config.toml
n_kv_head = 1
head_dim = 64
d_mlp = 192
bias = "all"
init_std_o = 0.0147
init_std_up = 0.0625
init_std_down = 0.0147
weight_decay = 0.23
final_lr_fraction = 0.0
batch_tokens = [8192, 16384, 24576]
steps = 9130
dataset = "wikipedia_en"
Each number is 128 + 24 x the weight over its row's rms, rounded and kept within 0 to 255. Layers, rows and columns count from 0. The size above them is the row's rms in percent of the matrix's.

# layer 3 attention value, 64x64, rms 0.171, rows 0-63, columns 0-63
size [ 90  94  88  93  79  97 110 106  95 106 106  96 104 123 103 105  95 105 101  93 120 103  93 103  99  97  83 107 105 103  93  98 107 110 106  91  97 106 103 101 103  95  96 103 106  98 114  93  93 104 101 104  88  99 101 101  88  98  91  97 110  86  97  98]
[[115 117 124  63 118 172 100  93 158 137 128 127 144 130  79  93  75 155 129  91 135 106 156 125 125 161 145 117 147 140 130 114 115 141 150 117  90 177 125 131 137 152 155 126  87 129 163 118 150 111 144 130 134 147 115 139 138 170 138 131 149 154 101 119]
 [161 135 147 124 106 109 123 122 160 114 152 158 113 135 129 118 152 130 105 146 106 105 161 106 171 141 126 124 127 136 167  91 132 128 122 132  87 159 121 154 141  93 104 151 129  82 124 153 110 140 120 104 134 126 144  68 136 111 196 128 142  86  94 144]
 [158 113 127 177 138 113 110 189 168 101 145 120  91 140 120 155 151 127 138 119 118 127 100 112 129 139 128 151 159 113 111 145 130 133 139 138 123 106 119 145 108  98 116 164 120 135  98  70  72  71 139 105 145 111 143 119 125 112 154 144 140 140 174 125]
 [137 139 148 144 104 115 136  78 175 102 116 166 159 111 137 152 115 120 123 137 139 117 120  74 164 117 144 141 152 140 112 128 112 129  74 131 146 133 100  99 103 126 143 141  82 120 174 161 164  97 132 134 155  99 143 125 122 103 147 145 138 135 103 174]
 [108 146 109 109 144 151 173  94 170 115 143 153 122 136 163 125 126 140 133 127 116 142 101 137 166 152 123 112 202 106 117 108 125 140 141 111 131 138 132 109 116  84  94 107 129  73 112 127 126 153 106 178 130 176 150 163 126  98 131 114 124 119 129 112]
 [177 130 131 159 119  95 129 137 155  86 157 152 157 130 110 128 117 149 117 143 120 131  71  96 157 111 143  80 117 120  75 125 124 114 124 132 118 133 107 130 155 145 159 142  93 120 121 127 102  71 111  71 128 133 142 155 147 151 136 143 156 117 149 126]
 [ 68  62 111 151 141 160  89 128 101 157  85 109 134 131 147 127 136 125 147  90 144 128 143 140  91  59 135 129 125 113 117 133 139 128  93 162 145 105 125 133 134 127 171 119 114 137 144 152 188 151 114 143 115 139 122 140 139 108 132 132 133 118 119 135]
 [117 151  99 110 138 137 165 118 114 142 125 130 105 129 159 149 110 146 125 182 124  96  91 167 135 154 130  87 148 120 127 103 134 101 146 143 104  66 143 106 153 111  76 113 167  97  97 107 139 169 141 135 111 104 133 176 138 124 125 138 134 114 141 138]
 [139 123 117 163 131 151 150 134 126 129 140 165 148 136 145 113 137  81 128 155 102 168 119 114 133 113 157 118 112 128 109 106 144 124 185 136 117 119 122 100 168 121  98 144 117 166  89 168  57 114 126  95 136 152 124 139 129 142 135 128  71 155 114 150]
 [133 133 135 144 115 137 129  87 121  75 101  86 152 130  88 112 160 179  81 141  86 134 133 178 112 101 107 162  99 115 162 121 139 129 120 113 158 120 129 141  98 123 185 122 155 118 134 137 163 161 128 125 133 139 141 155 125 120 123 135 144 134 110 100]
 [163 152 122 110 129 136 110 117 192 140 141 148 181 121 100  91 151 125 132 132  75 127 133 101 130 144 135 139 169 128 105 161 139 134 123 117 149 157 118 103 123 110  84 108 113 125 158 159 127  99 151 115 135 113 143 116 106  61 130 120 127 163 105 105]
 [154  88 129 137 110 141  94 107 121 130 141 148  84  89  99 156 117 123 156 135 131 123 106 126 131 107  98 136  84 121 143 161 153 114 105 133 133 166 157 140 117 107 132  94 104 144 162 103 134 138 127 129 127  90  79 113  96 146 138 102 149 143 190 167]
 [110 159 139 142 136  98 189 146 103 120 116 167 125 131 151 142 142 128 130 184 124 120 122 117 151 148 136 107 116 157 117  80 116 110 123 125 156  60 113 121 144 125 106 121 132  89 106 143 111 194 151 141 139 136 140 142 134 132 101 127 129 128  80 151]
 [132 113 154 137 132 142  87 140 160 106 138 126  95 117  94 133 137 236 121  71 132 127  97 111 142 161 111 121 126 126 108 123 139 100  99 151 144 146 108 156 153 140 151 110 110 145 165 120 149 119 144 132 140 126 116 132 138 107 120 129 165 123 154 142]
 [106 100 141 146 136  93 118  97  90 122 137 175 135 130 176  95 123  95 118 112 130 133 138 110  84 127 148 112 116 140  82 114 106 119 121 119 192 101 127 118 141 154 144 108 101 135 142 169 115 120 131 174 135 156 137 141 150 185 114 148 119 114 120 150]
 [135 176 102 124 121 106 162 151 109 129 122  94  97 159  95 152 167 120 109 151 101 147  87 171 130 134 122 157 138 108 112 129 145 144 128  97 111 115 144 140  76 109 124 140 160 111 106  99  97 120 137 135 116 147 144 130 129 161 125 108 149 136 179  73]
 [143 163 132  68 145  94 200 113 111 129 159 118 117 139  75 153 112 112 144  97 119 158 126 104 153 137 100  99 118 104 150 140 133 138 134 125  98 144 143 117 139 124 132  88 158  97 124 116  95 111 125 123 110 113 128 128 129 178  91 125 142 149 133  96]
 [144  79 179 100 134 188 153 130 108 135 143 161 111 111 131 117 130 130 182 118 122 142 129 119 136 131 145 136 124 139 164 110 144 107 147 152 140 204 114 105 138 121 130 120 133 170 125 159 130 149 122 137 128 140 107 113 119 101 135  81  82 112 130 148]
 [111 118 116 129 130 162 150 195 108 103  99 132 145 123 130 152 124 147 151 141 108  79 122  99 101 122 155 128 119 165 103 143 144 125 118 136 161  87 128 122 129 153 120 148 124 132 124 151 140 129 136 111 135 116 137 185 128  65  86 132 132 131  64 121]
 [139  90 138 110 154  96 142 158 148 108 154 124 137 128 167 108 133  80 169 115  91 118 146 149 122 182 121 109 146 107 139 134 105 145 153 125 144 154 132 149 111 111 194 108 135 128  66 104 116 104 134 131 120 135 122  80 131 127 128 116 123 104 163 126]
 [129  99  95 193 123 131  67 113 135 125 127 112  86 127 163 106 124 170 115 128 142 129 114 194 114 109 145 139 109 129 109 115 127 130 109 131 125 161 130 131 117 128 143 142 115 166 161 100 120 127 102 133 133 159 140 122 123  84 161 126 117  96 160 168]
 [155 121 118 157 113  47 131 159  93 114 115 118 113 131 116 136 104 120 147 164 177 155 133 126 182 121 119 149  70 144 119 107 116 142 116 125 127 163 112 146 114 142 155 149  97 133 111  92 110 151 137 108 122 130 103 120 144 183 138 126 122 124 137 122]
 [ 78 129 106 154 145 142 133 140 133 117 121 144 149 126 119 135 160  71 167  91 111 149 109 134  84  68 109 140 167 112 152 152 135 145 146 116 161  93 137 133  85 115 130 130 138 125  71 107 166  95 123 142 145 152 113 107 129 112 107 137 133 136 128 125]
 [144 147 142  83 125 153 164 155 122 101 147 147 102 133 123 122 138 136 136 181  91 123  67 120 127 201 132 145 106 139  90 107 154 129 152 116 122 151 120 126 132 124  78 140 156 136 110 109 106 134 157 120 140 135 114 152 131 133 148  95 122 114 174 107]
 [112 111 146 188 132 153 141 169 114 132 119 118 126 128 114  94 147 125 181 112 131 128  67 134 109  73 148 134 153 135 114 120 144 110 129 128 141 122 112 131 159 163 122 143  82 141  84 132 158 121 120  93 125 133 103 173 115 164 117 127 106 132 120  90]
 [126 155  80 166 126 127  94 119 144 129  90 125 152 140 126  93 110 123 107 130 165 152 101 144 154  98 149 101 140 133  46 148 136 138 134  95 117  95 136 114 130 112 100 140 133  98 118 114 132 123  86 137 125 147 140 168 137 150 143 145 119 149 148  78]
 [104 104  90 105 139 132 106 110  99 165 113 111 125 142 158  89 125  97  96  88 105 123 181 158 128 132 160  99 118 109 113 148 122 137  99  88 103 133 149 130 133 114 174  92 146 100 159 139 143 148 121 182 117 132 152 120 131 138  97 136 154 144 105 115]
 [116 114 121 149 119 185 102 120 141 121  90  95 143 125 166 134 112 148 112 157 143 122 123 140 157  91 160  89 149 153 129 134 129 114 134 146  94  86 119 132 153 128 104 167 123 115 118 154 139 139 102 102 124 148 120 182 130  70 163 151 110 148  91 129]
 [130 162 122 112 109 127 155 147 143 127 102 127 150 153  87  93 146 133 121 134 140  95 132 121 194 162 165 141 156 153 131  92 128 123 145 140  92 148 136 122 134 122 118 127 109  95 131 125 164 196 137 118 140 101 123 130 135 170 136 131 132 124  68  95]
 [129 135 142  99 129 132 152  79 127 125 141 116 149 149 116 135  91 132 136  67 185 181 132 122 141 104  92  92 123 126 150 108 129 114 160 162  68 136 136 122 143 141 124  97 133 132 137 130 137 135  91 118 106 147 139 179 156 155 103 125 138 112 108 132]
 [ 87 170 118 150 112 142 103 116 135 132  95 137 132 144 158 174 122 102 111 135 185  88 144 120 130 112 127 118 125 153  85 151 112 146 138  83 120  53 124 133 103 125 125 172 133  97 108  96 126 148 133 152 145 127 117 113 123 162 144 132 153 127 123 145]
 [129 126  86 153 127  94 115  90 132 121 126 137 112 127 180 110 102 148 113 113 169 162 145 156 149 100 123  88 100 133 119 122 119 126 137 124 101 129 126 125 154 146 153  96 111 123 142 123 120 198 102 116 148 171 134 140 131 118 126 141 139  91 164 188]
 [132 138 133 139 125 143 123 162 134 166 126 136 124 134 120 146 131  87 140 106 123 153 165  88 149 125 175  88 141 122 124 177 144 136 156 136  78 107 130 106 135 111 104 129 156 144 123 144  62 131 106  96 124 107 111  93 120  67 128 128  95 148 108 132]
 [149 146 112 145 129  95  81 107 196 130 134 134 180 130 125  80 117 170 106 150 119 106 179 157 127 112 144 102 168 112 115 141  89 139 151  96 127 137 119 118 120 109 139 129 111 114  88 123 125 107 128 112 144 114 147 121 113 125 165 169 127 145 106 133]
 [151  70 187 129 146 113 144  61 120 100 124  88 140 116 102 123 117 170 157 144 113 131 150 158 156  93 133 139 159 119 187 110 118 125 116 147 128 119 132 126 132 116 178 115 136 143 117 135 151 120 129 125 128 111 145 146 124 133 108 156 119 140  83 122]
 [115 161  99 132 139 158 145 176 107 119 132  86 133 163 146 151 141 127 125  94 108 147 110 135  72 163 107 134 136 119  92 125 149 126 146 154 129 101 126 128 100 144 104 137 148 139 136 117 133 108 119 118 118 186 174 165 149  83 117 124 136  79 152 121]
 [118 162 117 103 138 194 158 105 170  87 108 125 147 125 101 180 136 182 103 129  98 136 129 139 131 133 103 101 150 125 122 145 150 134 146 141  86  94 129 113 103  97 114 137 151  94  97 139 133 148 118 102 128 155 131 151 116  83 143 134 144 146 132 122]
 [126 129 124 110 131  85 123  77 151  85 129 158 145 125 133 108 125 133  97 103  95 116 141 151  98 184 105 153 192 115 143 116 104 136 124 108 156 117 134 134  87 126 143 125 136 133 137 106 157  96 137 168 167 124 157 100 127 114 137 143 140 101 148 168]
 [106 149  85 129 113  69  76 116 127 164 134 141  93 130 144 149 151 158 101 136 124 107 177 157 123 150 124 149 127  84 111 136 132 145 131 106 102 100 147 125 103 115 117 113 150 101 144  88 111 158 126 160 121  91 137 109 110 147 150 136 156 121 163 156]
 [117 112 150 138 122  98 111 104 166 147 160 148 110 123 138 159 118 132 127 106 153 106 151  91 149 151 151 122 174  88 116 149 126 118 119 152 113 131 125 114 134 135 155 110 123 177 177 109  93 105 124 135 124  56 130 130 124 103 115 148 142 136 138 191]
 [130 133 101 132 139 138  99 119 162 121 145 115 100 133 133 155 133 123 139 130 114 122 152 167  89 118  89 143 135 119 154 139 112 166 157 116  94 144 135 142  78 112 116 176 122 109  77 114 107  86 142 130 123 158 139  78 116 115 180 106 145  99 166 144]
 [174 163 114 138 112  78 129 136 110 105 148 102 120 144 128 150 129 176  90 171 152 127 100 112 147 125 108 123 100 126  96 111 127 100 132 150 163 122 127 136 119 124 142 127 159 115 167  92 129 105 117 152 126 104 155 167 165 141 119 127 163  80 166 122]
 [145 105 114  88 138 125 162 140  99 119 127 133 109 102 161 143  75 142 143 133 159 102 113 100 156 133 131  78 116 157 149  85 129 101 103 173  98 140 131 129 172 153 106 134 106  90 139 129 166 138 127 127 121 146 126 167 167 100 110 118 148 109 118 149]
 [149  95 120  96 138  94 129 103 134 147 134  86 152 141 155  68 139 121 142  81 134 152 149 134 124 135 123  97 181 114 108 124 115 110 134 138 143 127 139 104 128 111 161  64 121 108 117 103 138 115 134 157 145 136 158 148 139 127  66 136 157 149 111 107]
 [123 134 142 139 109 114 119  93 145 119 124 124 172 145 146 110 152  38 136 112 156 131 137 137 101 128  92 163 160 141 135 142  97 164 143 113 137  94 130 117  78 119 124 169 105 132 102 129 114 116 119 120 126 144 144  96 117 169 149 117  97 144  93 113]
 [114 123 110 104 128 148  93 135  93 168 103 119 130 119 159 108 157 110 132 127  98  81 140 163  99 134 117 143 108 130 117 120 148 135 103 100 146 135 142 142 108 123 128 107 144 110 130 159 203 159 143 176 128 154 149  83 126  75 130  99 130 104 139 124]
 [129 139 117 166 145 197  85 117 177 153 134 111 119 128 143 117 144 185 120  94 133 152  99 129 110  74 129 100 179 112  95 140 142 113 120 144 146 124 117 104 127 120 100 120 137 112 150 142 136  89 104 146 131 151 147 147 124  81 137 136 126 146 133 120]
 [146 120 107 162 110  84 152 153 125  92 101 122 143 116 114  72 149 120 128 137  71 124 122 160 139 115 124 159 107 133 147 110 126 140 126  92 140 120 117 149 146 146 156 142 111 111  58 149 161 146 148  76 168 150 141 100 113 140 143 140 115 133 118 115]
 [129 114 146  94 151 148 166 107 145  95 100 119 141 110 144 114 111 183 135 154 113  99 107 202 143 161 133 117 135 139 180  85  94 114 114  87 115 152 115 135 153 142 143 137 139 101  84 131 140 160 140 122 141 161 138 128 115 133 137 121 117 137 102 123]
 [116 111 145 118 139 146 120 134 112 133 126 153 123 119 172 131 139  78 120 122  97  97 113  93 109 160 201 115 119 124  51 162 139 132 104 113 167  81 130 113 140 149 147 123 125 146 162 174 126 113 142 142 146 144 151 125 126 105 113 136 126 136 134 118]
 [140 133 140 106 149 145 172  81 171  93 169 140 164 118 207 127 127 142 136 158 127 101 125 110 142 136 134  99 176 138 137 104 126 115 135 142 114 108 108 105 139 107 101 142 140 107 121 130 129 131 128 124 125 144 168 161 132  72 135 116 148  97 111 142]
 [148 108 130 123 126  92 106 114 123 144 121 103 129 126 112  75 114 147 131 137  87  87 118 170 141 167 178 107 170  99 100 145 124 127 105 119  96 129 133 125 178 134 190  93 119 140 114 131 152 132 131 106 136  83 133 144 119 151 133 168 119 141 114 113]
 [164 188 150 160  95  93 100 121 161 135 161 165 177 140 121  92 142 133 129 126 151 137 149  65 123 127 118 120 134 148  98 145 117 132 131  96 148 127 105 115 144 140  72 135 106  84 148 138 109 124 119 118 142 110 122 129 123 161 124 135 140 147 101 110]
 [ 93 151 149 139 104  91 100 146 120 150 115 179 122 139 136 110 145  74 153  96 173  96 138  81 124 146 130 144 127 157  98 127 113 143 114 123 166 102 132 131 149 171 114 134  85 108 151 123 141 172 137 153 142 117  96 109 126 174 127 113 135 127 119 123]
 [131 134 129  83 120 179 134 100 118  74 129 126 130 107 118 148 148 161  83 155  45 103 126 147  90 161 109 169 100 116 147 123 147 134 134 123 152 174 139 145 121 118 152 139 147 124 122 145 159 119 148 142 133 126 146 137 122  97 130 109 149 113 129 118]
 [154 132  95 148 130  72 137 151 108 123 114 122 129 117 149 115 126 164  97 167  98 138 132 137 121 116 157 132  97 122  71 123 129 119 103  76 196 113 121 129 134 142 131  92 152 128 143 141 125 124 144 145 161 132 156 165 124  82  87 154 128 134 136 135]
 [139  70 132 128  96 143  93  94 116 115  98 116 128 130 120 128 102 124 125 153 131 126 164 129 192  89 154 163 100 151 141 118 131 144  84 143 104 164 122 129 126 117 138 168  78 143 154 158 128 139 141 111 122 141 129 130 124  97 158 137 119 169  91 115]
 [163 106 127 146 136 127 137 118 132 107 127  95 186 121 108 108 124 122 125  92 101 166  78 136  89  89  98 127 145 113 129 157 134 121 109 144 180 112 127 129 138 147 141 120 133 157 113 141 144  61 111 110 129 133 148 155 137 132 112 149  95 157 140  77]
 [133 160 164 112 145 123 178 112 132 121 137 159 141 115 150 107 117 123 144 165 126 109  57 152 126 195 126 124 136 113 148 107 110 106 106 126 159 160 123 107 152 147 143 109 136 136 123 131 162 133 121 120 117  65 114 124 116 169 124 134  89 116 144 148]
 [102 111 139 107  93 136 153 112 120 102 105 140 144 131  91 130 155  97 104 161  72  81 157 103 135 144 158 187 127 126 110 136 149 145 108 114 146 119 134 109 110 125 166 159 114 151 144 171 164 147 141 136 125  81 131 134 122 123 114 112 130 145  82 116]
 [150  75 127 167 149  85 136 181 122 119 128 131 101  99 151 122 114 116 189 169  96 101 113 177 139 161 151 133 115 117 137 118 115 137 112 119 136 137 121 125 151 122 145 133 126 141  63 123 112 128 152  81 128 119 129 104 121 115 148 142  93 121 146 140]
 [112 174 149 108 116 152 161  92 119 142 127 121 165 155 130 105 135 143  96  78 110 171 113 126 119 127  88 103 172 118 173  99 135  98 172 124 119 108 127 108 121 141  85  92 150 139 125 123 135 147 116 152 148 153 130 168 135 140  96 125  96 119 116 116]
 [ 94 154 106 164 116 110 154 121 117 128 127 138 141 122  90 142 113 153 128  79 186 162 162 122 137  76 119 118  88 132 141 118 120 138  87 111 113  88 114 164 133 166 108 126 123 131 150 143 151 146  87  88 120 170 108 142 127 129 119 135 155 123 120 156]
 [140 101 128 107 142  91 117 111 116 141 126 142 147 116 164 114 122 108 116 134 127 144 206 138 152 135 150  82 112 141 154 146 117 108 134 116 116  79 131 124 174 136 125  87 128 114 117 140  80 167 119 113 126 105 133 114 123 132 129 156 103 187  95 157]]